config.toml
norm_eps = 1e-05
qk_norm = false
tie_word_embeddings = true
parallel_block = false
init = "orth"
Each number is 200 + 30 x the weight over its row's rms, rounded and kept within 0 to 999. Layers, rows and columns count from 0. The size before them is the row's rms in percent of the matrix's.

# layer 9 MLP down (transposed), 1024x448, rms 0.0392, rows 263-283, columns 112-223
102,227,179,245,156,202,229,222,180,216,220,146,174,210,206,228,174,226,193,197,241,165,137,218,208,237,151,214,198,176,240,164,182,145,212,190,242,210,241,231,234,268,208,200,199,188,191,248,198,238,232,209,159,145,206,202,208,238,174,129,237,240,193,265,175,259,227,212,235,220,174,234,161,152,183,138,193,210,208,174,237,135,153,189,230,178,222,199,200,150,206,212,213,184,132,148,178,217,205,236,171,190,212,192,228,193,193,163,159,160,206,229,188
099,189,180,165,211,200,226,203,243,233,177,225,245,184,178,248,128,236,183,193,204,210,159,186,214,221,215,199,247,209,219,203,153,196,176,205,252,159,158,207,229,209,259,191,184,204,231,222,233,238,210,174,191,168,197,191,145,189,191,240,227,177,217,227,222,201,210,164,168,199,167,183,201,227,149,209,166,213,183,242,198,160,229,230,170,171,191,174,191,206,210,156,167,201,195,189,253,169,248,244,171,175,193,183,161,190,163,200,191,183,214,170,197
100,227,194,175,259,182,183,116,210,206,176,188,259,158,199,203,259,207,157,204,213,190,173,224,230,224,193,248,166,214,162,179,232,229,240,179,181,166,154,234,188,250,239,188,190,229,212,157,168,185,179,175,213,205,182,221,195,164,209,201,183,201,176,119,243,157,167,201,206,202,208,194,179,179,195,221,241,180,249,228,231,155,223,203,218,230,209,184,219,183,168,199,179,220,152,180,244,274,200,201,153,222,213,161,229,195,131,272,214,174,165,221,226
106,189,231,197,160,199,124,285,195,189,241,252,183,234,192,238,193,168,189,248,153,184,170,162,231,175,278,184,177,205,185,178,179,245,218,229,209,199,183,218,173,211,234,236,275,186,215,204,184,251,215,172,140,166,245,233,161,199,197,193,180,188,190,197,167,226,195,221,166,274,187,167,133,187,136,172,261,213,165,169,218,208,169,202,176,228,218,264,182,225,139,154,159,194,214,227,248,198,201,205,218,200,148,241,236,210,208,187,206,213,175,242,190
101,199,220,239,160,175,182,192,195,148,184,156,228,184,204,213,213,185,199,213,218,232,157,204,169,174,175,215,218,178,210,134,220,199,137,192,206,186,228,229,163,219,181,194,216,179,214,171,197,176,214,222,239,162,234,161,212,142,138,214,192,205,200,209,202,191,226,229,183,205,190,178,176,230,170,238,195,253,210,156,172,142,242,234,211,201,202,239,199,191,280,205,174,241,177,151,169,242,167,228,203,238,217,184,233,199,271,205,203,244,142,188,184
095,228,197,178,244,186,197,224,203,193,192,213,211,193,216,180,196,199,194,163,198,164,195,200,202,195,200,126,194,238,201,200,183,211,151,206,196,231,201,181,209,212,159,167,208,183,156,195,162,167,170,218,231,195,175,228,206,230,248,157,204,198,186,185,179,214,199,213,190,207,184,108,179,171,209,218,158,185,202,228,193,181,212,231,219,216,145,246,236,229,178,174,176,233,258,132,185,191,176,236,173,252,193,177,191,144,171,219,162,191,207,200,224
096,175,178,209,208,204,276,238,258,191,242,169,216,214,245,165,215,236,165,139,207,210,203,164,172,229,209,218,161,220,196,193,181,204,217,218,223,152,157,202,156,206,201,201,205,271,149,227,215,154,157,228,204,253,149,209,193,169,136,174,242,175,182,185,200,177,197,191,238,215,196,160,168,201,238,209,218,179,185,204,203,190,175,116,264,168,198,183,181,160,210,212,222,170,197,148,154,245,177,251,223,178,245,168,207,243,244,121,224,221,201,212,164
099,184,201,233,211,150,186,201,156,166,189,203,179,222,189,227,189,223,223,175,212,196,186,200,179,208,190,217,220,182,236,212,252,179,167,220,272,243,182,210,250,182,239,194,193,175,192,180,165,202,164,218,218,138,214,166,195,213,194,172,177,198,182,162,199,150,120,215,196,182,189,215,213,171,153,225,202,148,181,152,156,226,110,205,207,223,218,254,201,186,156,164,172,196,241,207,206,181,193,207,178,206,180,180,211,205,155,228,185,270,177,232,211
106,195,242,182,210,157,221,210,195,165,212,217,183,226,159,193,157,208,208,192,204,204,231,175,196,195,160,199,250,264,239,185,240,195,172,210,234,214,187,196,225,202,187,217,165,221,194,190,175,194,242,158,253,189,192,204,183,246,164,181,213,201,181,206,190,224,207,140,179,212,214,187,122,205,191,220,195,176,217,227,178,212,176,175,235,163,179,213,235,269,156,215,215,189,242,187,248,215,261,196,161,197,144,215,194,182,204,225,190,195,209,234,280
094,251,255,191,172,179,208,202,194,188,187,198,232,198,206,164,184,173,196,154,213,211,211,143,282,148,224,195,250,223,214,152,230,188,264,210,139,227,195,179,237,171,180,226,186,234,131,145,223,188,184,200,218,154,176,155,242,233,266,208,223,214,158,182,178,202,233,189,187,235,189,234,183,221,210,211,194,193,223,212,213,181,175,292,188,213,257,163,190,156,175,197,155,205,202,210,182,218,189,141,170,192,226,156,212,155,201,206,174,178,127,188,266
100,230,224,196,168,190,170,162,210,214,219,155,205,213,204,181,176,180,202,206,220,187,162,193,162,213,196,258,159,146,229,200,202,191,237,229,229,116,223,163,181,243,188,208,182,208,207,199,169,181,203,239,193,272,249,179,178,208,239,216,159,284,188,198,176,190,211,199,202,180,213,258,165,195,186,239,176,228,172,220,188,205,242,241,223,195,159,248,193,189,209,201,189,199,197,167,229,231,184,234,185,238,251,163,296,197,259,143,177,177,213,188,181
096,230,174,208,198,212,240,188,229,200,212,212,213,216,123,188,186,158,151,182,194,226,202,193,188,135,164,201,213,120,192,215,185,203,207,162,217,217,186,193,204,198,211,232,198,209,176,146,186,154,203,245,218,206,194,206,218,191,169,170,222,161,204,181,177,220,209,183,188,192,208,172,203,201,202,201,167,163,162,188,248,154,237,216,158,177,167,228,207,249,230,165,239,178,206,182,185,224,233,229,169,219,146,193,157,154,178,199,154,221,243,192,171
096,191,209,177,189,162,214,218,221,204,186,201,205,211,213,213,219,190,223,222,234,213,215,189,253,217,232,175,228,241,230,216,153,191,205,225,178,207,190,200,204,206,227,227,224,237,270,189,162,257,209,182,199,184,177,207,216,223,92,223,208,223,166,223,201,223,211,192,198,238,117,226,216,226,211,194,235,174,209,132,192,201,244,129,203,184,130,164,167,219,217,157,204,202,153,146,231,229,217,220,199,206,225,219,182,175,219,205,200,172,201,214,176
098,156,176,194,161,228,201,182,211,182,232,249,213,160,184,173,166,197,173,241,215,299,169,267,250,203,191,217,217,180,155,231,176,148,147,228,198,195,146,190,185,230,195,194,218,112,178,239,205,201,163,198,201,251,208,162,194,193,206,234,259,233,207,228,196,214,142,206,208,227,225,164,206,222,180,226,203,257,198,204,195,202,180,199,238,224,164,180,189,223,239,265,198,249,155,256,234,247,152,217,206,232,200,178,205,220,195,199,212,259,187,166,212
099,189,211,166,219,207,219,228,217,250,200,213,172,178,188,203,175,247,271,253,203,145,197,168,155,162,205,180,240,244,196,194,209,216,203,239,159,230,149,183,214,168,222,188,228,196,165,207,156,149,249,209,231,237,195,214,235,190,165,166,185,153,142,242,197,265,155,133,203,217,208,220,212,206,173,202,205,210,186,155,203,174,194,209,200,184,194,254,224,230,199,204,156,248,183,188,170,220,227,208,182,210,189,217,229,156,234,191,240,202,223,178,231
099,191,208,134,162,245,221,220,172,186,156,178,182,190,197,211,224,209,251,235,175,187,167,211,191,220,187,184,210,144,173,229,180,224,222,146,207,146,203,163,180,216,171,223,231,231,197,197,227,152,171,184,173,244,238,166,231,185,191,219,224,230,219,217,175,191,163,221,172,221,177,195,189,212,225,178,196,213,134,185,176,224,206,226,249,207,202,272,210,206,199,220,185,219,205,170,169,200,170,205,231,222,172,165,194,183,235,271,211,180,197,197,182
094,231,174,188,247,175,219,173,251,245,231,174,253,202,220,210,167,225,214,231,202,170,174,198,216,207,183,174,241,210,248,200,204,181,230,193,199,207,236,199,209,231,216,206,227,191,143,163,180,142,157,182,222,220,194,185,244,166,234,216,229,190,201,220,234,238,226,198,215,195,169,182,201,195,225,152,183,268,199,212,206,218,209,194,203,138,194,205,238,216,162,232,133,180,219,195,192,185,244,203,190,211,225,164,167,219,168,199,254,188,199,184,200
105,243,159,142,237,217,207,165,282,215,200,211,207,187,212,163,271,185,195,251,189,163,208,205,202,239,219,210,223,196,156,188,178,219,204,122,244,202,187,212,217,186,134,209,192,217,204,147,196,198,180,211,171,221,210,186,169,178,206,180,218,207,203,226,103,242,160,233,197,126,183,231,217,248,176,211,222,256,152,234,169,217,167,237,207,153,225,204,221,148,202,205,233,199,171,236,234,214,236,217,231,227,201,186,230,221,267,214,186,217,160,232,227
098,210,214,212,226,146,226,189,215,214,197,177,173,192,168,231,202,162,198,192,227,222,166,176,181,184,204,245,210,231,151,209,185,207,222,228,208,185,206,256,236,240,170,186,238,228,225,235,238,178,244,174,255,211,175,245,138,173,244,200,221,198,204,238,227,200,179,231,247,201,221,206,235,223,167,163,221,179,225,263,100,248,174,190,155,253,175,185,181,178,264,216,143,171,162,246,231,210,207,222,170,239,183,193,194,195,195,196,179,162,249,207,213
111,196,186,178,229,195,263,222,184,168,181,232,216,189,202,188,251,199,177,241,174,221,221,208,167,170,209,183,214,196,194,185,161,203,222,159,224,215,214,274,185,205,188,215,183,209,246,217,204,250,207,206,200,164,187,227,219,171,211,186,208,197,247,205,243,184,218,195,182,230,219,189,208,227,156,191,241,255,210,201,217,126,172,169,226,213,249,307,130,192,195,251,174,213,172,190,128,225,182,167,226,207,225,239,200,195,186,206,200,225,156,178,230
107,213,162,185,177,176,139,235,208,222,221,213,248,237,185,234,141,199,233,208,222,210,205,225,163,184,247,232,244,216,156,220,280,171,221,204,249,199,205,204,218,149,194,182,193,193,199,182,223,217,180,142,239,217,183,205,182,197,158,238,193,210,196,216,236,182,190,253,195,180,172,201,211,169,218,291,168,215,190,140,148,119,246,175,175,196,141,196,223,163,187,232,204,207,235,239,155,251,240,171,190,251,196,231,203,231,155,241,197,189,158,206,196
# layer 9 MLP gate, 1024x448, rms 0.0409, rows 264-284, columns 112-223
102,194,192,180,239,194,138,177,215,205,168,203,238,186,155,149,219,230,209,91,214,185,157,197,247,184,199,215,195,172,199,169,200,223,191,223,233,194,216,243,189,231,213,233,176,224,250,174,129,174,147,216,210,250,208,179,246,195,164,243,180,169,197,135,173,192,185,204,181,243,196,232,176,190,160,261,190,232,192,226,212,178,230,173,169,215,158,181,201,215,208,181,210,200,197,196,202,159,195,178,209,263,242,219,224,215,176,195,222,191,266,225,191
100,176,171,201,160,226,157,179,175,232,179,172,191,225,214,228,219,177,195,225,221,233,190,150,220,199,186,147,240,223,209,224,206,170,220,183,154,275,246,176,222,214,150,195,208,215,184,246,179,227,186,221,185,221,202,208,197,219,191,253,172,224,182,228,157,187,222,161,248,215,142,204,168,177,192,169,142,203,206,145,233,244,173,172,153,234,207,216,177,158,204,221,215,182,135,192,248,200,168,251,153,230,195,244,231,192,218,221,161,214,140,237,171
102,236,179,208,232,213,208,221,229,219,250,209,211,225,193,167,216,277,226,194,206,210,196,163,220,146,207,209,176,226,228,210,208,145,153,164,202,205,162,189,191,205,206,153,238,166,228,247,245,211,234,208,202,201,226,189,213,184,174,176,204,163,186,208,209,226,170,197,216,247,156,191,180,183,221,219,201,159,167,181,254,220,190,201,213,201,121,142,212,192,203,200,233,207,205,170,178,178,200,149,242,204,223,174,183,186,189,200,233,202,204,175,168
101,155,150,153,214,190,168,234,208,186,251,239,236,241,179,260,191,160,203,153,179,186,163,181,206,175,241,202,218,203,165,223,259,202,196,166,242,182,146,158,177,217,185,233,251,254,121,231,227,212,158,207,204,234,216,191,182,232,186,211,223,194,130,210,158,237,216,160,174,233,193,202,150,184,209,155,212,199,163,212,174,223,254,208,199,194,171,225,205,230,165,213,123,201,188,226,193,222,177,176,210,208,222,199,174,184,213,196,238,204,233,177,249
095,210,233,220,234,176,229,159,202,231,211,178,206,205,190,195,201,196,215,200,178,250,262,240,233,210,205,278,198,165,184,251,183,199,180,165,229,172,167,196,211,185,207,201,189,198,249,209,256,254,201,216,241,240,242,209,154,220,136,265,162,213,207,207,211,175,162,236,225,210,195,225,239,229,122,183,203,271,199,176,205,232,196,165,207,174,197,169,200,193,206,238,206,177,134,238,172,162,211,150,159,220,185,239,213,278,248,224,198,218,179,232,182
101,202,219,252,232,135,122,191,202,179,191,267,201,254,166,249,197,230,163,208,229,219,206,213,199,105,204,252,191,207,240,275,196,191,180,187,190,269,237,190,223,190,190,224,193,194,226,194,253,226,169,236,220,201,193,212,173,228,196,205,144,212,119,167,196,182,191,182,202,180,180,197,206,232,195,244,192,249,224,252,229,188,226,194,168,192,198,200,167,178,198,204,191,190,191,220,251,202,278,137,181,178,182,198,238,236,170,238,170,193,234,237,178
098,186,188,192,190,138,254,220,220,188,201,213,256,220,186,190,258,177,204,253,245,200,219,234,173,187,190,179,205,176,208,239,221,194,205,189,207,250,180,157,249,159,209,226,211,211,171,188,199,157,142,246,241,281,229,230,163,208,270,234,215,192,183,153,237,158,163,182,213,198,229,175,204,250,144,226,231,202,204,162,264,214,231,246,163,125,190,225,229,195,224,187,219,239,213,163,220,173,176,179,178,256,181,201,237,164,220,155,176,228,154,219,221
098,182,158,175,208,165,202,211,254,215,176,228,212,249,210,174,181,178,174,179,212,238,186,215,176,164,193,229,213,203,156,185,202,209,165,229,174,224,170,198,156,161,158,192,149,235,189,206,203,248,159,186,213,225,226,249,210,225,250,195,168,278,268,178,188,172,226,208,177,168,248,179,204,218,199,238,200,198,221,219,257,222,208,229,196,215,212,192,176,221,233,177,179,205,202,132,261,215,162,208,195,202,194,222,236,152,147,203,209,177,179,215,183
095,142,193,194,201,193,186,146,205,183,215,215,201,157,236,240,214,147,231,228,161,205,137,247,174,237,206,193,180,192,139,223,187,159,193,211,242,211,257,199,187,217,241,179,256,195,204,240,135,219,182,182,228,257,200,178,258,210,158,151,162,167,243,247,238,191,150,198,173,178,207,169,257,257,169,255,216,203,233,181,223,184,191,218,234,160,129,241,181,240,185,212,227,174,216,182,195,191,198,236,175,189,197,235,203,208,227,202,181,229,193,169,117
098,241,230,267,204,188,197,219,212,285,197,171,236,244,262,200,183,164,179,169,174,241,192,260,131,165,200,224,193,209,192,250,160,191,192,196,218,222,250,171,193,187,132,203,182,220,206,218,199,235,259,167,181,231,190,160,251,156,190,230,213,236,215,194,204,183,198,266,183,180,189,244,234,235,174,195,216,282,154,183,211,179,173,231,232,194,166,222,218,196,213,234,183,238,217,149,208,237,175,202,215,223,223,190,239,214,142,166,173,195,197,187,163
099,168,214,207,232,169,166,166,148,215,150,182,211,208,193,208,231,168,183,176,187,213,211,238,253,222,196,204,180,199,153,171,265,203,239,193,194,186,261,176,184,187,217,205,194,225,219,205,172,250,146,179,236,177,206,216,160,230,228,194,218,228,151,247,210,229,158,169,228,198,219,181,224,195,192,206,217,205,154,223,194,244,214,171,211,226,164,203,219,229,181,207,168,218,201,203,219,204,227,175,208,185,182,188,215,226,213,254,220,189,207,160,196
096,206,156,189,187,195,212,201,215,216,180,212,237,181,188,205,212,183,200,209,245,197,180,198,156,175,196,167,162,204,180,162,197,253,190,249,208,243,182,216,201,245,214,187,210,190,278,199,160,215,141,257,178,217,210,207,219,209,203,205,186,186,224,241,165,160,208,134,235,241,209,241,213,167,181,200,151,201,179,199,218,186,298,249,147,168,178,173,168,205,213,174,138,196,212,201,229,184,237,210,155,193,138,193,218,182,175,194,215,230,205,154,202
100,202,201,225,242,177,181,225,210,192,231,187,167,165,203,223,205,195,179,141,220,199,247,203,175,177,193,193,231,228,182,158,199,156,189,182,154,154,215,145,234,189,143,203,233,290,215,116,183,236,241,187,197,244,247,207,179,203,207,240,146,247,180,182,185,230,180,200,221,201,154,222,263,221,178,191,179,203,194,205,252,235,222,176,142,134,194,221,200,217,156,227,170,188,212,200,222,212,211,173,170,246,209,226,174,187,179,197,200,201,202,184,187
099,204,185,236,249,149,273,215,212,146,219,197,210,151,207,203,219,192,216,189,174,217,157,134,203,192,184,191,155,236,219,269,185,203,144,212,205,228,167,157,236,218,204,200,214,220,155,218,200,214,248,231,224,177,179,269,210,172,187,195,183,182,170,148,181,189,164,226,186,242,203,198,249,196,176,182,215,189,167,162,188,164,213,195,235,224,176,173,170,177,192,147,220,232,215,190,217,225,216,196,186,201,216,191,144,157,206,235,206,207,181,262,201
097,184,202,224,220,195,185,243,180,142,178,217,173,180,252,231,212,166,176,249,207,237,224,199,176,152,267,159,158,224,200,221,224,203,183,228,184,272,203,213,179,203,197,190,184,188,209,205,186,213,206,155,171,188,234,156,185,210,213,198,211,189,241,197,186,210,241,155,182,240,233,238,213,199,193,197,168,206,220,191,282,225,190,165,168,176,193,201,175,171,204,195,189,173,170,220,229,233,225,254,196,172,280,227,180,233,204,209,222,194,204,184,218
096,229,210,206,195,173,189,240,208,204,238,175,254,219,236,235,184,197,219,222,219,216,247,207,198,204,168,213,198,190,197,220,165,128,280,206,177,226,180,153,186,200,198,183,200,204,205,216,206,174,168,191,251,181,181,214,204,184,224,245,219,202,200,226,227,239,234,142,218,186,155,168,200,215,207,186,240,189,195,190,229,170,228,171,159,123,199,204,215,186,207,140,206,221,179,206,153,197,192,154,185,218,268,187,203,237,140,203,259,163,192,193,207
103,196,205,253,220,200,219,191,121,239,153,216,159,170,207,215,203,159,191,171,166,251,234,217,235,163,218,182,174,215,144,216,194,232,200,223,276,198,190,196,200,208,173,218,202,174,194,190,235,194,185,180,178,168,196,199,201,273,193,180,208,206,249,225,186,235,200,158,153,222,167,198,191,208,178,213,156,205,218,213,233,185,195,221,226,191,186,210,146,207,219,194,170,269,250,210,258,238,164,181,215,139,219,199,232,248,169,210,236,210,194,176,222
099,181,216,209,237,116,189,181,165,164,196,203,210,175,167,188,269,189,205,203,220,230,127,193,221,260,163,202,180,162,191,157,189,179,224,213,197,180,188,192,155,211,104,169,204,182,253,196,253,195,183,203,195,203,158,157,216,163,155,196,264,255,243,227,168,230,199,181,229,221,188,220,195,198,224,225,221,187,151,186,186,173,218,132,173,205,150,236,192,158,214,181,172,158,206,188,233,216,190,194,180,222,245,189,212,189,236,203,228,194,195,186,229
102,181,165,221,219,197,194,199,255,189,178,195,148,207,211,232,169,222,158,226,205,205,215,182,230,170,183,211,199,173,221,258,276,223,179,201,161,206,166,199,223,215,174,225,248,200,206,223,192,172,209,223,214,134,210,117,231,202,134,222,207,185,251,104,192,184,218,204,236,205,199,252,225,157,200,150,189,146,142,144,223,188,169,180,143,194,197,205,191,184,201,232,166,166,184,238,161,272,192,178,190,220,203,147,216,201,146,200,178,199,216,156,233
104,188,137,177,245,178,210,128,229,201,246,169,205,186,192,166,281,194,231,204,188,226,189,245,182,186,170,215,201,197,191,170,231,201,173,173,179,186,227,236,181,173,184,186,188,215,165,163,199,195,167,249,211,234,202,187,218,195,138,271,184,235,178,204,162,242,184,282,221,251,234,207,152,201,220,214,181,186,185,240,219,168,200,237,178,214,162,172,186,189,154,202,172,178,136,152,194,175,211,200,183,207,159,233,245,173,212,214,202,205,198,201,149
096,243,197,271,247,206,238,165,136,199,208,179,207,184,195,195,209,153,175,202,196,203,279,183,187,205,154,146,242,179,214,273,195,170,199,197,187,211,222,190,235,236,157,197,136,205,176,157,181,179,221,223,182,208,188,215,187,232,170,209,241,217,210,183,164,204,194,229,237,188,175,201,247,186,188,223,178,224,182,185,177,235,245,179,228,165,136,178,156,231,176,216,152,223,234,194,206,183,179,221,203,197,155,132,192,207,141,173,220,198,218,149,186
# layer 9 MLP up, 1024x448, rms 0.0417, rows 264-284, columns 112-223
098,151,250,272,182,198,210,156,219,223,205,249,175,212,182,199,238,187,178,211,246,167,236,191,215,182,293,130,207,234,214,246,198,178,239,219,157,187,263,197,183,240,163,238,263,160,212,167,231,257,204,160,218,177,233,197,223,186,186,216,216,183,205,180,157,235,226,154,233,214,217,231,215,224,243,218,174,234,204,165,181,237,193,164,172,216,211,202,220,189,190,198,199,207,173,150,153,162,223,181,220,209,226,115,207,202,184,194,243,231,225,171,209
097,244,184,222,205,206,209,203,238,165,217,148,185,183,211,204,218,238,204,155,180,172,213,199,230,149,206,217,202,257,233,201,164,223,171,206,164,195,178,224,232,231,226,183,197,229,143,178,273,207,242,161,187,195,205,180,279,190,173,141,242,199,183,238,166,216,244,254,175,215,271,197,169,266,240,204,218,202,243,164,213,201,242,159,240,242,239,181,216,175,192,224,214,183,163,167,233,220,231,234,232,203,212,227,206,191,258,246,183,187,134,186,216
106,191,258,200,173,237,161,250,199,198,230,179,225,231,154,223,208,187,179,191,157,218,147,153,213,181,236,204,185,204,200,198,224,219,252,168,220,207,201,224,222,200,192,182,212,207,223,198,242,231,170,181,208,226,218,205,178,207,257,220,213,156,216,265,214,232,219,210,210,181,194,179,181,220,215,231,190,220,176,232,211,210,209,185,245,199,270,186,191,169,175,140,185,173,178,254,228,194,193,227,234,194,166,193,258,147,186,233,202,199,178,220,201
099,183,200,186,183,187,201,171,241,204,207,220,179,162,235,225,143,218,242,152,172,182,206,207,191,195,168,203,223,216,177,220,189,168,236,163,190,196,206,236,166,239,169,187,215,219,170,240,148,191,235,226,196,172,212,208,155,167,211,198,232,197,155,177,209,221,215,220,207,195,159,194,182,183,203,178,144,157,167,153,251,193,204,197,232,219,181,182,194,199,197,142,225,215,162,235,197,223,191,182,255,220,197,256,215,192,182,216,239,162,218,256,185
097,147,221,234,212,204,249,159,169,210,177,154,210,222,191,172,147,225,263,239,249,171,187,219,209,273,210,217,252,197,153,176,167,216,207,254,156,201,186,209,248,178,232,203,215,144,192,234,239,195,208,177,218,202,218,161,190,205,232,189,229,210,210,203,156,207,153,180,205,145,179,205,160,200,173,172,226,248,199,195,150,277,165,195,139,173,214,185,186,232,198,214,260,170,183,240,139,245,194,185,171,221,159,242,205,218,181,174,218,197,151,208,199
097,169,233,189,210,158,221,221,227,162,191,243,182,227,172,187,213,256,198,215,209,182,203,246,234,171,220,236,154,251,203,193,259,200,224,193,176,218,187,262,159,169,205,190,199,189,232,154,148,184,233,160,172,236,274,192,167,177,198,170,113,193,198,169,178,161,193,166,196,191,188,157,192,155,144,238,203,152,219,219,243,157,206,212,199,227,202,251,165,224,196,217,203,207,180,227,200,202,217,201,183,265,206,207,185,182,242,215,202,170,135,252,199
103,192,241,192,196,181,219,172,186,202,220,234,228,206,216,238,202,157,236,178,241,232,161,245,141,242,201,174,199,169,222,233,214,208,256,209,165,216,159,167,198,214,210,199,225,217,209,238,185,191,206,176,242,207,233,220,199,170,210,220,204,219,277,208,191,189,149,168,235,231,191,188,183,231,169,207,158,187,240,144,205,202,180,195,194,165,179,200,154,220,217,200,168,190,214,164,232,170,199,187,196,172,184,257,219,185,184,207,154,218,145,193,176
104,214,210,235,182,155,204,203,188,215,201,211,209,173,186,192,148,246,203,230,246,232,228,146,221,209,181,233,161,209,161,264,161,178,231,213,229,207,173,184,224,218,202,210,206,187,153,209,213,246,166,199,244,239,204,228,199,216,196,200,205,200,233,170,160,235,210,235,196,160,168,177,182,187,166,210,149,221,217,201,209,157,208,195,135,157,212,203,190,149,181,249,152,161,200,198,154,138,249,192,213,212,165,193,204,215,186,142,192,199,217,214,157
095,281,175,194,219,227,179,214,211,189,145,207,154,169,224,244,212,197,200,233,215,208,183,245,163,219,199,227,222,153,234,210,189,200,208,213,219,208,172,149,209,185,251,241,207,196,193,237,195,220,184,166,157,177,203,282,242,201,175,157,171,197,168,195,170,207,216,193,188,152,239,209,197,160,201,241,200,157,173,166,201,232,179,140,225,214,208,165,194,249,190,180,195,158,121,179,215,180,175,234,158,232,230,199,173,230,147,229,168,197,237,243,163
101,223,165,157,198,143,180,189,190,172,215,163,188,198,187,212,257,188,181,137,177,217,226,210,191,213,194,194,189,191,265,219,215,247,270,170,205,138,236,231,255,222,189,188,175,188,249,186,195,154,175,247,200,221,156,238,206,140,208,169,117,202,164,213,215,144,206,163,238,193,174,165,225,181,229,222,201,207,122,211,207,169,172,243,198,209,227,192,234,218,189,234,243,220,229,250,197,189,229,193,211,192,174,166,207,150,217,216,222,198,193,165,199
095,194,170,186,184,225,200,224,191,172,232,170,234,221,176,163,220,238,198,171,221,214,203,204,245,194,214,197,224,254,159,135,185,217,149,228,204,172,239,209,210,195,186,199,199,230,229,219,219,164,191,212,156,233,213,209,186,211,202,186,176,201,173,192,219,173,173,172,172,224,217,170,171,192,221,280,223,157,190,193,164,233,233,224,172,198,221,167,149,273,177,189,166,214,195,214,194,122,167,185,159,201,211,208,248,255,217,255,201,223,173,234,215
094,260,200,204,196,254,169,182,249,169,192,207,219,212,171,221,234,230,237,209,183,208,222,229,170,235,213,237,203,231,222,166,214,226,174,218,220,177,150,219,150,185,191,232,199,212,160,233,205,187,176,172,147,219,224,191,259,215,184,205,204,181,220,155,228,166,202,244,198,203,171,200,224,221,196,168,152,193,194,234,243,198,143,226,140,173,175,220,247,186,206,203,203,207,163,244,256,210,233,192,195,185,180,180,226,186,156,196,155,193,202,152,189
098,205,205,158,237,187,143,198,203,160,178,172,178,253,188,255,184,244,208,183,195,172,207,217,209,192,223,195,154,260,165,156,187,232,232,181,191,191,155,239,195,198,250,191,172,178,178,153,225,206,198,212,186,214,242,206,168,172,225,209,251,219,208,178,195,215,205,232,214,199,182,220,164,198,218,202,206,203,209,180,216,212,185,255,220,186,209,201,204,203,166,225,225,221,166,171,145,156,202,127,193,231,238,189,252,261,168,160,194,161,197,208,232
096,215,173,214,187,217,225,212,197,257,213,178,205,258,185,253,219,247,151,218,224,212,263,226,223,224,224,230,211,154,196,234,214,228,227,147,188,207,156,199,201,145,176,100,212,183,170,207,186,189,158,180,214,188,240,224,189,203,176,208,217,187,221,250,218,209,238,224,143,213,212,199,190,197,262,230,178,150,201,209,206,242,238,164,182,142,222,138,209,198,162,274,214,206,161,169,239,206,184,209,218,216,212,208,241,223,213,244,213,205,225,202,206
097,241,194,159,167,230,211,210,200,169,185,192,218,131,203,212,204,229,203,211,234,181,167,231,231,204,197,195,198,223,243,201,149,209,207,179,181,158,237,217,215,186,210,191,204,233,145,168,242,136,172,223,252,223,243,204,207,200,213,203,182,173,147,239,166,195,233,237,198,192,217,275,162,178,214,147,151,181,167,193,154,177,238,215,250,199,211,203,198,188,164,144,197,241,239,160,222,244,168,227,212,147,236,187,206,203,164,235,176,251,138,239,179
094,231,211,221,278,230,134,235,193,248,197,208,187,271,247,247,186,159,193,199,177,211,186,219,194,162,212,171,229,213,197,234,194,188,216,180,227,170,214,210,150,244,151,195,197,193,269,200,240,223,244,219,219,180,177,217,194,188,173,150,172,211,175,178,195,277,206,200,205,219,165,228,192,181,201,193,224,189,149,225,235,212,189,244,172,181,211,226,190,225,188,208,183,240,200,228,200,223,190,177,240,241,192,207,197,167,241,191,178,193,161,221,212
104,174,180,201,230,194,198,260,190,116,135,188,186,220,207,188,233,207,159,236,254,202,181,169,155,241,194,169,213,258,236,208,230,222,242,242,143,232,227,217,226,134,238,217,161,228,147,177,192,226,139,183,169,213,243,138,183,197,212,164,207,239,207,229,175,279,248,224,208,138,159,193,216,204,155,173,227,169,184,186,165,187,220,165,208,190,179,177,192,163,194,223,191,211,171,211,206,211,208,207,252,172,198,170,223,203,170,205,205,218,190,148,175
096,181,230,221,180,187,186,244,214,204,229,193,208,155,188,151,159,288,253,224,178,213,193,227,184,160,228,227,157,243,222,223,187,230,182,240,164,174,240,178,215,237,212,254,214,215,167,161,212,209,214,203,178,215,210,199,128,213,132,168,162,237,167,217,141,224,234,219,233,175,178,188,239,204,218,165,243,200,232,229,226,178,193,241,220,202,200,209,199,178,206,206,236,193,182,202,194,209,170,236,207,233,251,244,243,175,225,174,213,260,144,174,195
110,160,167,187,197,255,219,247,222,211,165,203,157,198,194,150,235,205,187,257,137,229,205,224,223,212,201,179,231,207,203,197,199,223,181,255,241,206,181,212,136,197,174,168,243,226,220,188,230,180,210,208,176,160,205,190,234,253,186,170,226,252,213,224,190,182,209,203,196,165,169,212,147,143,165,227,234,158,194,228,180,190,186,188,212,188,240,220,161,164,247,187,179,246,228,163,163,179,192,225,166,188,161,184,213,240,204,212,177,206,156,174,221
106,216,163,229,251,201,124,157,197,191,186,195,182,185,185,194,187,188,172,223,209,230,208,216,220,224,173,175,254,203,191,222,214,163,245,151,182,179,223,221,237,220,201,170,207,140,204,202,218,163,212,187,193,203,191,188,151,178,201,162,151,222,137,202,163,172,191,195,206,194,177,211,221,235,208,153,271,234,245,194,218,180,226,205,240,245,222,181,214,227,155,202,271,209,147,209,182,200,207,159,221,198,252,209,218,217,193,182,200,174,156,227,192
095,201,163,198,255,190,189,183,227,195,166,237,123,214,212,177,193,165,141,172,139,175,155,222,178,196,149,246,139,267,221,183,230,218,186,232,166,148,162,256,241,210,261,175,231,217,182,199,208,172,173,169,188,163,136,216,237,232,180,191,168,137,222,178,187,200,233,215,204,192,161,222,209,144,196,245,168,199,236,222,206,299,227,215,217,158,225,124,183,176,197,234,175,212,193,198,234,189,208,184,200,285,214,274,144,204,174,158,188,249,205,203,165